Weights of a small GPT-style language model, trained from scratch on English Wikipedia.
Training: a variant of Muon for these matrices, 1181M tokens, 3418 steps.
Each number is 128 + 24 x the weight over its row's rms, rounded and kept within 0 to 255. Layers, rows and columns count from 0. Numbers have three digits each. The size before them is the row's rms in percent of the matrix's.

# k: layer 3 attention key, 768x768, rms 0.0639, rows 267-319, columns 0-95
# q: layer 3 attention query, 768x768, rms 0.065, rows 268-319, columns 0-95
# v: layer 3 attention value, 768x768, rms 0.0732, rows 256-272, columns 0-95
# o: layer 3 attention output (transposed), 768x768, rms 0.0593, rows 256-271, columns 0-95
k267 094:113131144198153095095131119111081096134115145095141144137153147087125148139133136129147099144129188122118124115123136143151108118116128148183145100129112082154117136130095108113163119104126145111136142101129116105136102146142114125137113111112150143095179097140137135107117132124105153106
q268 099:124112130123122167098118149162130107111160122165126123120124118151112104150096110165157110128165117107163108148155116129159104117153108176121140140110113169203139136183165170145145186116149135137144118129131100112075132110116090102084161177131110118144119128111103070130133159144116097114
k268 099:143121128137146163177157140111139175132148145145094137120150095154112132114127130116114138068134140118112170109140158147100133121155076085145100148083130103109151130148142149157130146123095137096161147141134148177129137086153147146147151137150154136148121151160113123140102152096113158158
q269 107:082178120126109108142116165121166106136133124107147152109155152125112119129113131149091097109126139156143129140170166101104177147126108127095101123123139118145139176136129131171117144148089156152108106140097138145141152118097143113127126156119131118144125148118150116114095136098103138137
k269 104:125135090132132099160141171128179114104146113097149152142091139101121127132126163140103143171130132127156135112146116114124125121112148118125124107110124086110175107167074104136170115113134130114155155156138167135111150154098092146178131099124105173104105154081105130113128164109137132106
q270 100:138166128115109118146103153105138166111123146142153116133122095155121139125174114174115097141123151127115076090117127112117142156126093124083069149126130122129138115112111136159089185156129140126111126147125093105181142112168157119118131101108148106125151120152124137115167147119109157155
k270 102:132158108154113113132183107148142147108125173134114155154164122057160154143124113141113103111157139152116099136197119142127126162106160129129152121118126072124125135148117133133131073140137148169127120120118140148118131131145137147095141118081175100154137134111162127126128099149100126155
q271 101:122129126115116141145149122111169113140155124136111164142136157182128112108162145131121146134123118147134112135129105180152183124122127146126116140122164123141133134065128149150135162130080151128125145087185123120116108159154150122148129148103123122134149138105111125125129132108104091186
k271 105:146152135151111132161140117108121164144139148131136163099145133127157169115139119128136160139105104137089113148159115168128140113192120127150086113083129129113123191087089151125122157127098057105142125113127090135139154151125090142149144169125130146110134125124105101185184081108136116129
q272 098:166095116114151094101164126143109112160110116105140169129098138127139143112141116140080149152179132139105119102082136091115138082128124155120117129128133093114107137121102064077126096145113055116152142140156140111114129136115087130092121116162107126144150101133113136120153121140095121104
k272 098:105165105162146173122162152136075116148151105114107132135102127157181126122143118128118154118121147149104124163148173135130163153151138117112153129109185154110109140157138101141112155124120086115095090121126127143175126119145146110105137141157144172087143156133078150136108129134127148158
q273 100:122139098131073161106145152136129132157160106111155105123126114129131109162127134097119121123100140158108121145109141123114105136142117117149141107084122113175161112107144196134138132119107153092143135098134079115153113067146114133125108140137106134128110132109096109140085134089123103096
k273 104:108155100151123145108134093150101126093155094136130139157066113093102129121144119100128090110138173123113133116085138145157148135132138111112134129138145137136116113073112131126141111079131157133130170151100144171163121104120136148109112160116136130114103096138116120149155112108127112127
q274 100:150155146145161138097118139161102118176131155090129165118133118161098132142155100069169099122127112134173078129121105133121125118121133130120125118190115093147089109148145141151095088102147107122119120127117126110082113127138130130137107120128155105116142139148132145160098138131162167117
k274 106:128131127154110116118134121129109123130120136129163174122122168120074107144128097143105106165126154159147091160140119154111124156087115121123152167140139159131093104121183128093118136079169150156105099126127090143127096121123132094106132141092081116146151138096115121126087132134110144135
q275 104:127150120120141149126090135135138114110155093161123141119120162171170101147140124140138104119124127155159100140128080144063142126152099151167151129158150157181115115142101173144109143123151086121155119154147166127108161142118129108132120090104125132119134125066060108142120113150127148114
k275 098:167109088178136140107141139120149145126118144158097095160099125157137157151074078142113134146143147125193119189129106114104116126136114156127081093119171131118119139124117153167088091138140121126120134138131168146112123117150165142184118095121097141171130132104124107152146130151114145111
q276 089:165073120165094132140114161124084118135141123147138123123105159103210138149102142135125108137106182099147112114117165133159111119110157119075125158119072107124115143130092124117117141127115143087117198182151118102099163142121131105155137149166139085096123102181177113130103118123138110125
k276 092:131100130151137118105115135171132181139133110103149160122116145111140128137106122126152140112102172105108112112147145122128071114145129162135179080133104122128128149137125136100145098122101105125100131130147140103176141175102126142140124160140133072098106168132150117143109112123099076166
q277 090:134123098120139096139090140109125125141164144106124123166107174132144139139120146115135108188114139116139129101118118146091117092109135107122134120124082130123139167124124114158126124119121110143085103111127120124157107094095139114123141158122139151156140174080176158133108143145149137126
k277 092:134093100158115128129168155122124087093150135124152114148099120106133107121146131135135173140132141152100134113120132135135132112141189113117165132155143122164156102113094105132150150139176117123115084093138126088143106136117158133123118151128082131142138048122097173062124125123117119117
q278 094:123126104154147091137115141151112105114143143121115138156145146169128189154092159143083143096111134133163107087136078131145133162110109124119158103159107127160100109145119158125092126090113103131129091141148136142150175103115127119126118130101133081096120098099107124130170109132082134130
k278 105:151123156132157118144084125150149114132117146099096103186130140146141161135090148123148135092098140158072126122154091116111160162149129138152118115078128114145141100153130160118144098144134155157146121166163134183117145112110150125127152111161080116170134152131135125126120110117113125136
q279 098:118107122110158126126113096099131133155093125158129141128114096151097154144116073152112110139153140100134103087157143127104098137166108100133138116124144112167154099117138124125152156095075143082134112145090147166128142085129107155095113148107108139119108129154143109138120140086125146129
k279 099:129129167099174153114108135155101154142094172155133119108142110142160131091149146099123116120122107080130142143118099125149137169136151111113135161148144103101122107142143117095168112147081130099149126164143149160076147146133103123148162087117117108096147100120168165112126145071135177142
q280 093:122159134124140142146113135140161138117124151137179132144156126156151175103166138181138171175107146123101100116139118097121152096160165126103125156077144151090180144111139124106105145096066096158131158122156120161135165157105130149136094163148121153115162097172160124127145047112138132139
k280 095:103158132154132136105112149115163175183178148114098162135079148115128123120129181158118174139100089129147090140118131106129133126140164106100152132078145144131139133129127140169088137093112080122105112184129139098147134139104113098109090137114120123106127102140148158156108103088110139132
q281 104:125136122105093140131152114145075150160094118206100128159073145103142101150075124134153130115121154166131144101129143104120123153078106102125163108154097139098142094103138124139107096143123156171134131153103160127184122139130084113136138135151126090135126159141122132142101105145098102108
k281 100:100123164134115167161156143114131170142090099204103098162128139163116112150132195108092146125136154131129131096098107143170117137137071085100111126110143122144110090175131128121122119082136150144131113134100167136154144130122152113111120149146095136090085122072151128152100077122137160139
q282 090:080118126110148120117119103133119155180106148157172166156137139134120111130142164115137130200136149135168117104139091124101170126084121130104125138122122124108148139096151125192118119113090109137142122137162140150097084117163125155092155135075134142144129172106144111119111144118158125184
k282 092:085144087129103180155156110139123129151147123184098138089130130139121140147085127127123155160131139141130116128097101124100120131074169120142146085148105123114105143117102113134156143132126105102091147122145157142129077098138115094109133130090117128097126147166111117147142148124152121099
q283 089:116153107152151133120078126136125128121140130040151105089122114084137108123091157162124105134118147125105114159145124142102103139155105111129156116108161138146120123122125126080108143105075128100142109154166166130133122158090125128179123128154185114161145128151142132151122081095156122109
k283 088:098113148181117144108111164161144127125131107090157107122134106131100114116136125174154114133152113105095175130103118102107115116144097127125133135135120116119082142126130109131098140097092141128140118131131145112156116175079143114174103131157175127086126166104131145135162086100172126101
q284 095:091085126146172123118137166138077157146107142156105132152150092138051137118136134119151168113125182137124149111118130100136139147123112105128133134131092145128112144121158125162143151145148145154189129110146115125126096151116144142179160129128128089112099156152144129140149179139131112166
k284 103:120129124144136128151116115107114112144123175136078150116114136125090120112131114115106105100111085131128162097075112114124112119125112111165093121127073117137113138129134120126100152117154145145104107132126156144122123120152131097176139112084150110147080119141123098139116140142127097193
q285 090:152080139120145154131166134133150145157129114085093149154124110124123162171152115107125182163152139098141178099135105117137108124123133116127144101127130103149082083088121172107190153085102093100141115146126144177126170119103164140126144087135170133157122166097154126117120085093111116114
k285 095:104154115130117143122123119174086155110123099131084097145112127111116145172154129154109108130189150114128125116149137154108107129130126126159180115112142086094111140094106139122170118136098137113131162120144101161146110137153155124096118120144147144128120167131140159155104118136174163112
q286 099:105116092128162122107105154126154118164171114159139094144122142132096108110146135102183117153133139160161140146152109135128116167122127113124079121133118143108091117108124136092140147114184128111144158162110130123105041113137144125150075112086114115140154168115116098175107097125134114134
k286 099:115124112162117107139147158070153133137161133152111114136134136127110112131155122065115092148125085123118093099154102126129101137096139158125148079148127136156092144086111119184096127118107111120138163104118160139089091104115168133111070130069147129118164167102141139140131107133177114115
q287 100:129134118149152175156110142136164145139093099112130098121139116115122116144131105094131173120149101142119144135122135093095138097113104144152130122128129132120133135138148155077157129108067104086164154137141111132113107082130125092162122124135124096166124156145168126157116124085114124142
k287 099:119107147161110155131130142109066160143134122132122150104106121147105109138152111132134119111135082152149142095110140073125166110139135168154096102149189110107168114108124032136148096163134136125122157132135109098147129092110156118134135114078158116176109158128104170082108168104120112137
q288 107:088162144134108100137174119153110148185122084109130102107106149107083119105097102142133163151105130162105152116129125152137131148089141125179130135136136128117126128146159142141080159131147155105150105075141133144108168099121126160127089135092110114117114080108130126146119112163141093131
k288 101:176131132121182108167099169081118148126140136168130134131170175177150123127168216087125145126099111101139100105102170102111164120152117190146139088120140133149152121133116116167191143141158134178124147106149122162096182148125152178168105167129130155147124115116120117101133101166135117094
q289 140:121154126106157125109120095124123132152178105203141146163113158133150125127147122118100126081149088117125117126125114085113093132171123132129150151133170162131148076140142091132133116089128130116110121096138141129165138096123122143136128148085126110083095121112139149159128148103127128139
k289 104:163108113107125126114145143131140177129088126124134131131127132114148160124090129139096100106110100137113131092153126119158156134106154122151134101105121096134168164095129145068087143169177130113112148154112099167174147164125137119132098087130142139129139151111146165141124140086147094131
q290 103:138168114150114138112133139115134108111147139119146108109106104107140116091132132123169144134137146115155100116149163127095089160137140112099158128132119118157125137122139124172115081149129141108139149131101121117093155178124106161090156112131169136150128080128167112163161099111133135168
k290 096:100139176150142138111146136125180154152108138111090116159127156124082140112141100155138111137145110146045105153133106163170114094142142103130133132136169116104146119127144149119114138104103140132163076112112134116115124107131094102144132117109142140128126171110099113133115126139121166217
q291 103:140125118090143117133156093185142153097092132140119147148113132152122096166160131143163117140128067127094149144063122119169108106147119144169131120126109139131115089151147162146124149135162165084103174182136154130145121155189160142111149140097083143141132137157125145162136159116169128139
k291 099:128078117152127128128099122103085133163161100148169154118142137134170110131080145115138139138084122137170165127117158125114126131150118141113127102125164157111120125130104089122131121146130112139131116106125054120149137105107159134137133124146128135138122143149127130089109149139136108118
q292 099:132152138120128136150124132116141107108138125122102092121066157111101122093094085146130148101138158116168105148134108164135119138134100153113127110141136164149136113108165167130110088105129130125111087123140162123069132136077140098118151149099174148137100150098163109117095149152116170140
k292 098:142165124131132146136133173117149136144105118159127178144116129122132157137129124166116164115129140128090110107165121097131157108154123132134111112133114121102125127154116136149097115151128141158159104164144139159150135111149111141134151122110125141102167173141151122114129134077114113158
q293 090:150124114111147116141111101125105165122160141089125087123162134138139108118109111136146163161151098105122116129091132122093142110157134136155137148140119122168147127126145116156110131173130118128114114099119116168105070140176155106103137103152145112156130131158153139146134107126125083096
k293 098:122066152127089106099128087149108109144138106120090091146131125145110134128155104130128139148106124119153168141107163175139115123146141141081138107119151103108111124120153124134153120138131109134102151123107084156156149160122174145116064151104161156117131123128159120115179158120182153130
q294 101:148130145154140142133100162099127112157132160137144125116122092151106058123100106120098110114176172105155101161157121100157125103144150137129136124097134113116143121146116116136133152099088093114099104114142126099146105132100108114123147166129117159116133126154102111116150097158118134136
k294 091:138101121100078176104117138155154136118085093140115144120127127150135141137164162141139131084132094101143151095131158119113141170086156128122133075123125121123119122137147147132107136158126096137136154105115131106145188113133112124169127157121155150102104129124148135139115144125161129109
q295 089:141077118092097144123135122136167136146135090156121151140088134092181172126140142148071163119143117109098181088108142114145127091086144136114092114139078137136086154139100094122122153112146142142156137158130115131150150134143131149173145104138170142159102114093078189112114137142177106108
k295 106:138140105158103138110129116158154111126104126158111190100105127121173147101107125122083132079162121147101126127146091106113134118133110139103126111130107167093120143155118171149133136090088136128112095131146144120142136113142100130115124137133122105090108114174101147114119127139104139143
q296 098:153127104119171126136128109158143142111122118095145122155097136096120187163143121127137135119136132134121109124123146145119094181154114105143137144096107151136146122127137166096160140143134161101116131125148126138123137130130148159155151123153151126142161132143150134151142156112146122132
k296 103:117117129148180089131173129104153116127173141120124144144085140134152112100141093121159097116130119138136128167154090157151130126155138103107127137111149108193098166148143121128148107142093185127088107115175173156143121137160112127153166110108088108171154126104099104148160163126082147146
q297 089:137182146111184065183108136094149080098096199106157124132109157124108117115083110082151089115133162091146123137108143107154133154166142141162159115106123127111153145144155141165123115139121163118104127112115126121072131145150134153131095127121089072106120118105122127119141128144133160157
k297 096:129128180136152086162103124126090156111155135140153150106113126156078123135122130135156129145118123108155124180149151169086128132130101149122088153140155080153126132100114133117136104116119155091144104126171105140117143122141152156130138144132133122147098092138126140121133145128118173099
q298 097:162122096156152135117102150129132094130146117086144162130131059097140141146125123102105138149133121122139128144133153128114118117177119139107087169107065076115143143144080126153129133142155150118129110150168109128139093145181142132110102128125117092133153116155106118130166128101118144144
k298 098:163118152121103115136113102140121118121121176101118113134113171074118094157129069159133122121153080133114159125158119135124102144127097169172116113112136112137192125106120160114111066127141113135111140113111128127097161117112131128131095122109183119129075149100135092128108144168117178111
q299 099:130140111158137140157185144102133137093135153131123129188136151125155180124143099133135137090148124139117131140113173165117102130131136112141130118156103128073143138127174137128151110117122134103128147119109138141149071156145117149128137138133134120121113105151108151126157179137144126187
k299 097:116101119119133147125144129144116141143145168122103112119124139178149161093143161102076120120123125102140108188132128145121116152109120132102119109081124118094103103173160134147155123146109137144130127145135127133099097151109159106135119098110084110126153125139119115120134122122111121124
q300 096:155161115143143153140127112124103116104128148084139138102158125140122162120130110084146125116127149109155127175126126127104105148223160127122150177115107153124091111163150119131148085143171199143111100095128115138077120137166133151098090117132102136130168195160133140104148136118116103148
k300 092:160126134124152160061125097155136145102088154155141114111185155097127112121167134143122140140097128133148107100122143149146092136096149145141103113119116186153136137098138161110155124142120137134141176152145116114109140113125131100106077123101155079166130146175114118136106149123109124079
q301 097:074112168169160127152148123093187160112134154136097124135144138104092109151143125097156100100151111132154133092115145140162152125139144134120096143137113111163123148151157093129129087120122136141083111100138166143134083098116162133108089139129133122128142143131175143121110133163126113101
k301 101:118163115131131125160121101100116144106114167121107151138164136136139140123138123143160125143152149136065140141126107132070134141149078091160113131186156084104129123154177133110151125119112165133149126130157080176056133146102139119088141131086158117176093140122143073143073119103118157150
q302 094:075122163121105124118094099174119151113106112135125109173121128125120154136157132138122109142123142138119130127101109121089148105097088113132110130133105150119120112150164099152138104118085086150096105099125133175147121155082108133114111143124101158090159128126115131106150146092102069131
k302 093:138167144124105121145107080105154106119155129145128089084131081117142093112134091176153113155151081131091100115121112132137186122149094125146092171132145151117114128157142128124163163125125153144098081122155139123085109092086126156136139133128092113142112094116080118098151143136097148138
q303 099:133165128120120124141137126153121101092126117125136120135141111093086108166155120118159190135133118098121141110125118094121105138077135112093157112098123130121161143053139156138150172119140161117151122172122146143112113117106162095119171122091153177135120130160120138138112134112131126112
k303 100:161146152106128124129127106106119140128152112116081111123135112128113160152136170112111131120114077118155143093101081105129125139104132120121111122115155135111090113097084134161114173122152134135147112128130103140111109139144129144088154124131175169102085145125144138100106136123174099088
q304 102:147064175082128125108105084110179115097131136150165136126113134091127107129147144182097071125132125111145109120142128105119115129121157116146111107113180158153161126118110176118164156098100155141150118099096096115128190106094117140117102151140139118129095141143147082132145078170124188128
k304 109:116073141138161120120153140083100133130120071072139112114112120141120155143143161094120176104143146110155113116116154146180130107141126081064148130075136129137112160115132100134126140093148120090170107151147152107135120106145110124134140084148134171109178135110072124142147084119084166090
q305 103:107120142111091147132151118151092079126098137085126104125129096130108145127116159132094122126125160108109122142114167128124090134159142123125135102106105128136132166137087083134135152101122131103129135059151130130111163126128108118135114139135117129127096098134134152136064155109117127128
k305 101:149135127107116161171116156104109132138091128106125139139142108137143091145149151125131134117134132165130165114186127130123079147156138148131095144132110112117108123130107154120157171092115129139163152119171139130115112103096080113157158172124156108087115144190129136101126100080128083170
q306 092:144121115136151084169081110126109161160142098147176148116129143113142169125093108127118118161134162137113152094135106138143108135078112128105090083168097123082134117107143154115132122128125129123147118158122109080116179148137076118119117126144166112117127094132123107129142062138111123128
k306 093:106111154075104168172096133104106112154122116154130144122125079163111154122118122120145121139105133148111121115121133113149078136098141114131139125124145134138107110165159138125125093101148084152115130131158139126133141109128115133127125112161104129102144136136093106134135109146113135080
q307 100:150138151120173145067129166161113082109143060093120154118161140107171138142160119116142146196110136147131120153140119098091159121136128109105147140081141156131140149138128105132103154136167131107141188124097126118124156130103099134109160115179098121133121153085118160115144128129165116112
k307 103:167106125120153117091125142170113123143113117132135137091148164159155158121154101114113117155130144121178111084136080117145183114146147113098128117101107122099136146111103135175094101126149084149131139105101110085140150085121106129128128131118095134107112124111148172117143114146145167153
q308 095:123100120136143134187147141139107129147138159136171133090112157185172109138167090140139141154152153140126155131151133100140169082114116073155119170100160083135106144134082148142136148081072137108184113152132101108111152112153116133116153139133146107172117136114141112129111080117114120151
k308 095:140118136202127154157130122126104139161153137120149142126129122130176129155141155128124134126154090133066130125113123114092182131141160085078138153128105098126120132176155127166141140128078144084119107123100122152117131158131093131140158133148132109121175147172157115124131148115139064115
q309 089:124127140130219182120146097101149152143160134153160144101079169124145136154143136145099139080123141145118103148129122119107130142147128096164157139106120138097117129183132127111175136125064145134166126161164178126103096121125145142136133170138158133123141137151127132178093118126119128116
k309 094:112129129123159168140152078107119164157130142138193128142100192197100151136119129115139124101172143124118149154105134140129158136121136104078126122167130118137126120151136109105131164123106133107086116142128141142136125088143180067136143101166143164097091075122122116122096088129141168103
q310 091:168129121185141114114106119093115139160139114102158131112130126148137115137112120140101127119116138142145112121111155133148182078081137131148136142131168171121133116204084183141170124124134103138138156143138125113111125120113152144130154095106142111154136125082099121081150116168116165179
k310 092:166122122137112153136090159186139111163097084085124130120138152142087153112096150111127182097091107107151123105154119082146145124146124170140160128146111118125107145207102142124134150168125098121101177147140171152146129126136177086135144113116094165120093164087131161106141112135156155148
q311 100:104127170093119115133156121137167104138147111177139138124162145135116139131137156141121132145123107115131141145142100126129136137159107097143118140133144150132137148149108173118112151184151134120152059107136136089134109147101129154129137127071146158105113205077074140113146121138174080146
k311 102:158096122097122088106124115130190176120155122127132112099135143124143164146134101129137116170098143132129133120091096148162127153083074142130098137165093088160137117152073162139107134132103132121156103166140122152138107108128112117107125179099122150164145100114113139136145089151142130188
q312 098:140108141140154124135117135104110112111131122057143152171169164098093170134170125092155125130081150142130158124114136155141128115116188111104121111114145108123167127079190085176122101153155123129176155117151117124161159145130147170124138146147126119103129110132137102142169158167096130119
k312 100:147137159151145153160088117125108139124147098079130123082133105134047135160114158096137156097073139090082135126130138124135142136122124128098143121099164082134096148127146152176096128122138085141150145123113091138134107112138111109139152109164143134116174128185133130103137126138131123152
q313 092:159119137148130147106157100152145163131118108153165128121142119139113126113118133127102151098168149111125110141145119163084095127157125127130137120138138118127122144153137114129133121109113155153136136122099132130186145121094135130148131159123109124099121130144138129134118108078144113106
k313 093:115160110166134137137184102133132108149131112180143109154134139142140123118137113149091108072153130193140114123102081130153134151140126114100073142119146136143179124135170163082106160104131179119154149113115141202143115131092138117134131147101097110130097105117104103129128092112145126134
q314 095:118155126164140110132120118137160103140150126073100115142175131114110147081119153117077128143115115139118151138138132190105126087116199132145134131155135096094117126099186122158114135129122115172136121113155115155096114169148118115109121134161131150089155163176126136155128109105125104132
k314 099:113131122119133091132136129093100104101131129099139102092121136099107129128102156137151093131146067136139091125157144145122144093118176137143079124127153110135156149096106133145121140081148089134119148140127100087134127096130129120086057125128151157130120171202123173155165145110138138088
q315 091:138108108142081125152147145154132176129099148081117090117115111136114115110145168144135138123109175149135135117113108116132163119092111123126141139149127131138080092134131101107133094161106154115125140105108132142152106150163107140123144086136119135094147121121078106141140133125121121116
k315 094:118134127161108136189112148125141131135088138125125090137152148130149109133136117092110149144108137121108101158129125152110117097150115083136124125088163106155116116146126110125163105122127145117132147154177115152158131139124105131109049121121098123122152121135129118134145137132134121093
q316 100:107069151142112113138111099118143119183128094124124100127125150099146136103109120088086119145152165100137121138170109129157100098151120114120108132113125121109149127131142126103108123128125118118128195127105110142148145100066112122102145160156119130130144131097174122145126130131127115159
k316 097:091073120108133142117148119122099123148135147137148125130098124146189104104129123063132112111089152115131163123174102123170117128132077143131135115142112102114150124168159145093152105131088155128146168119139081119132156100099098120077155135124103136139147136156129132127153163142103110146
q317 106:108179163149186107112114139088133133213146135127117128144105167103178160086096138132103134140125127145162120131150097114113106156167141111132135117154118146075114105122152102181149126134095163129131131126114138149121120148137096148120115152109136092151116150142143151139153174137103132129
k317 108:073117136088150145135118114140160130187130102139146106098130148133115153124117166107145135145153131132118149172163079100128170156143089088103124136173129147123126121112116109128176096147075160116116154153156165136156114128123155139130164139135142136094122133130065110164106090112173123104
q318 102:135117155123142105103126133122150140127111147105199121158086176090124114139151049130091120166104125125151157136144114107135165108118146167129090157152105147115191099069145121182144111129118119137125124134128157141135119142123142119103121149120116112082138127118094123129145137130122148116
k318 114:108136117153114159117150126102063149085091122116163094157119083099132095151145139142100122164121165118116183154142144149160133121068063131126130108136111129097186135141123128170117122132077152132179151140122159118150123156134131099121134111138095137156122114105151136097132109119136116145
q319 097:161159176147118148154151149105112100151098118146162132134090114154106085146107113122116086084163110159112103165126128150120139177087108149154128107164136143125160124133132120151133107111082094172112136193135164169132143123141108121137138114146109120100101150073110144118120114123134140109
k319 096:117110153125130092134123109139076152121068132158153113127146129101132081087106149159179088108167107125122139093129134151079128129140110125154084131146139097138151124101146163089136106113126153136132157152142151154166146145149153129084102105089091137138129136129141187148114172117124124136
v256 112:127109156124138136131134137088109096148096143143091107143139124145104139126123134093074134116126180158135115117116130158119158159122121111171133125098141178118179154135148071110107166132132111167140121076143103132100146130129170104136102171133088104129107131134111137151140108172112133159
o256 107:132121145143106127132148122154128148093166084102184140104131114110113118137142118163147160159161132119133175179141101143146116092125108111145094163099101074135103079141152119162146130109093138121125157123090141148126101146151089159126145101100135159137153119131170129134139119128120126140
v257 108:102114094094156090140167117159167131174125091132134102145148124139128098122116195147116135130138088111130110122135133154133124105107180143158134098126140120114118107142157164102141081112162151170147151133129109141135111144088112142128114167140142100157117134111124110116110093157108152119
o257 101:171155174134122163110104136105114161097127162094115099115121136144127131147142075137142122130081164155119110100115126099113134129141106112104137135065138118146153118106129105107127127118136099119170112127123139091113126098140162114136107080123137131129119110125140145131108189093151082117
v258 105:132150123151146127114131118162178122119099193104098095181154154167089145111144159166098103185073086147103148124124130097101134131166172135138124174141146092124124098058120116122151125160117088162115103150117114040090122132105116118162126131151166108116149094129162158124115074123120133127
o258 104:119137142125150093169119132090117161114129130178112134105129132108156099108116092080120133053124166093141132121133145174135142155105092159122136124079149172103121132120154148106103096114135148117139148130117144168184131145124137154094100134124077153110086134135088098120130202167160133130
v259 106:141152129133140157141121137162116125128116155097123129155121143145121098146134138114119135132099117133109155141099203130120115159136140094139085151138073144114143103145108095104135101141160157102166101135129126147119135173162120136149121104167098113155124133122083113145118120145131122100
o259 098:118094145109072110145139088098134104155165110148126139118140123133175136103108136135105097145163140122126127114163103114128175135159117145120159129140100116163081154121152134128142129134125103145109147100137141081142132126093085134102125120105129112095115136122131149102170112098091126127
v260 102:104127125088135152107083118123103124098155116155170152079159131107111135123187127111126163121125133141134131137117142120092113134144065110074120141109146141087113154124136098146121106116096089134122143123077091120180152159114113130168154104122121115098176132153135137113168149130150138157
o260 100:105169120132136087156153119146147101175124149141073131121094146147163071109074138170109053104111113076125134148113129128152100100120166124149109147122121125160124117136144170077147149146119153093150142145157129100084133075119119118095123143119146153139107103115136090132105117152117136124
v261 103:124171133151129139148168133114155153118088124104124078111113123143150114094111084114147156172128118136145134111137045160123157108117117109198104128136155167114158111103120159126119187121087117119120120115142154156130123136147123091149138143164123146188099133121116137129172123075130125148
o261 097:172077114113101123111132137140109138151164133154129175117180137096115130178133137147107109126169129139112122127116200149101140151103135157108153063124122134157124170131151072136150111162141111142117129164146115090112162165139167167108127111107128132086101105113159097100115149155115143114
v262 102:093123095142107142109149143119116159099121131144139172116128100094146107083103127133154133137132132133147101145139108091135139117088128135111109131152178135120175172126113095109151104151114120105098118104116111134104098120142121139155136119067100148149149143133145094169078186143130125136
o262 106:122129152132135112112102082152136131161132097105102130134134163145139114158163126139099144123146094086155136149110169154139092164156116109138147079103138122125092077111130152144112137099117128144148133155122119141172163169100137116125144132211128155134131098142151108113162113126134117066
v263 103:102135146088107105102114119122170095185112111151179140132116099111099100133141117107098100160110098091105132136110108123141127128098117148138092141131114123124136113127118150105122160116147119126133093129109116121123150172167149106107093133094080160143120096149141127152112163107140104107
o263 102:107133092162170171135112126144145158078162157095093123095118142137159149129109119147154160153123129171155116114171105155139111136139156110091159125152141124123133146151131104121107094164082137165115119161166124123138113108110075135119110120176156115134123165114155108129104125146134158163
v264 110:174139140131094122182146061136115110139131119134136140132104110144147120119103109116111162087120139126109150115137093131125140090142094159145167093090113121156135166167118151145142176142086140127093153124164144139146133125118146141103123160111147117163148183102115132147156103143117153140
o264 105:100112101145194152119127138110152105103152146120119152156154165140106153118110179117127076150189101135114089128136130121095135139106124107091129168149174146111127116114117125096148096131130141112176121098072115148139125159127105149132128074145114158123071111142115098124127114120142164160
v265 107:167139129121183150121126120144127125136113147106095191136145174122118094139158124131122145118150120157130104151109109144093150102105150157086123211140094109136126098134123137169163122149145133156100129141182125095110146107100130139141137097130129109126138153180117116119139097160109091161
o265 103:097110086139076128149105164109146117112178142166144107095119141106152148122125153138102142125141136142131123142186122125111129145128139113125102106094134122158114179120115110097112114148060136089127124150078127132137137141174072139164118124099097161080164109068147115178116151119161148134
v266 104:123075125121114135108127110100122146107085165136135138143086170128154136133151131136133176077137152174147103121096142140153116089154115136077144156158121131134163141114148170119109099146099165159125092143166134109153159136144130123110182134119097094137077150123141108139108145129154108165
o266 102:120141140139117111140106158130124165097173092080129139114171090129123144135113159100094107168110099084108157127141134162103127161113147128153130130066152134173138126171109113163129172142119112088185140155151129131117150103133133132115133135130162118142165103122153159137137112144150116104
v267 108:178133127127138141116119103101136133133125163132114112113093113139106134095104143164148097123117136142109139148149112128138088146084154094118102080156133136140095168163160137172130151170076161128107118118165144145123166166110135123123172133105134102153131149137111157137149083136132110099
o267 100:132121116168134131139122149120134116145139084116156128147164135139151134146163111160114164141141111126146124088099189135140175130149154137142146160111140149110145102108118134103126094102159086118101106151127117140113119111180121138114142121162153141110096122121156080139128182096130166158
v268 108:141101123118125124148086125138111100086148157118164151105135124134125131161083095111140125166083153132149143140124132137135125128106126114089130135138150137101104153125128114146123143132140103109097104102110137127124110071137095111077090114138111123146112126110132102097142138127117080115
o268 102:126118143105113141154167121136132144175097103135113152153105126116094129109154125125141129118168100128143112133137078119138112110152081136149116119095077116152152111132141179133128163141142166139120117158196118145132128164139157121131137151121186129082100163130127113116138095164131168114
v269 104:157165090151109130155180145148092089127089149150110114131122087122132132111121113111152105130117106115123140169132116105137111176132131127151119126096135125131172117081140120154140073123109145101142117132160127137087095108159127095154145144134132136090107097127144131131144141110130161166
o269 094:153132168115143144120100151114140142123129105170130151120135161153139113142128159178103167133143130174138101115154098115080141101112108138124151061174124147103101138188140144095137118137136116200137131120126131105151123157081132157107142110151099107145119138118124127135161132163124092128
v270 102:093146130130137141115158155120120131142096115122134072086129151106111106131106156119128082095137139106149118081120113133124114144187108133162139132138138136126131150139110065108144131123161116138112139133131095129111111160143098116101161142134126118160152113112106113152094076119133139114
o270 098:134121159126122144170124075138126132126139147124150122139133130158152128114080098145120199133120116096106129150146167099172106148109166110104141137130116141082107093124113127179139130108102128126131134169097132159133113096133159129181112147152158135090176146155175151111134153124128148138
v271 105:108118110135130108118180132122120129088127131125109118162110102127134117134096158123076112150132151139101139173124137132117094147145141148159123145131078140126142142117097104116138123117082125133147114118075116147170128136169140126098123142099126119164139165134107106138153156098134127100
o271 101:166134099127166132109095162121104094152162137126140143168161138130085118142134085104147151122134134139134104113133136115171143100135143080081137099121168096121138125136145143143147108141165154106103095135155123117121154124107106134150136137135117125133129097128169143117088125165122129129
v272 106:173109101152104072096103082106161107101128133150121080127184069146145101110132106141138071094139177094148120107143113155144108119090141152132137090169081100181152151137105129111094147132125137127102136144127130124147105120119144144063168115099129145114150123139095113132114115157097131121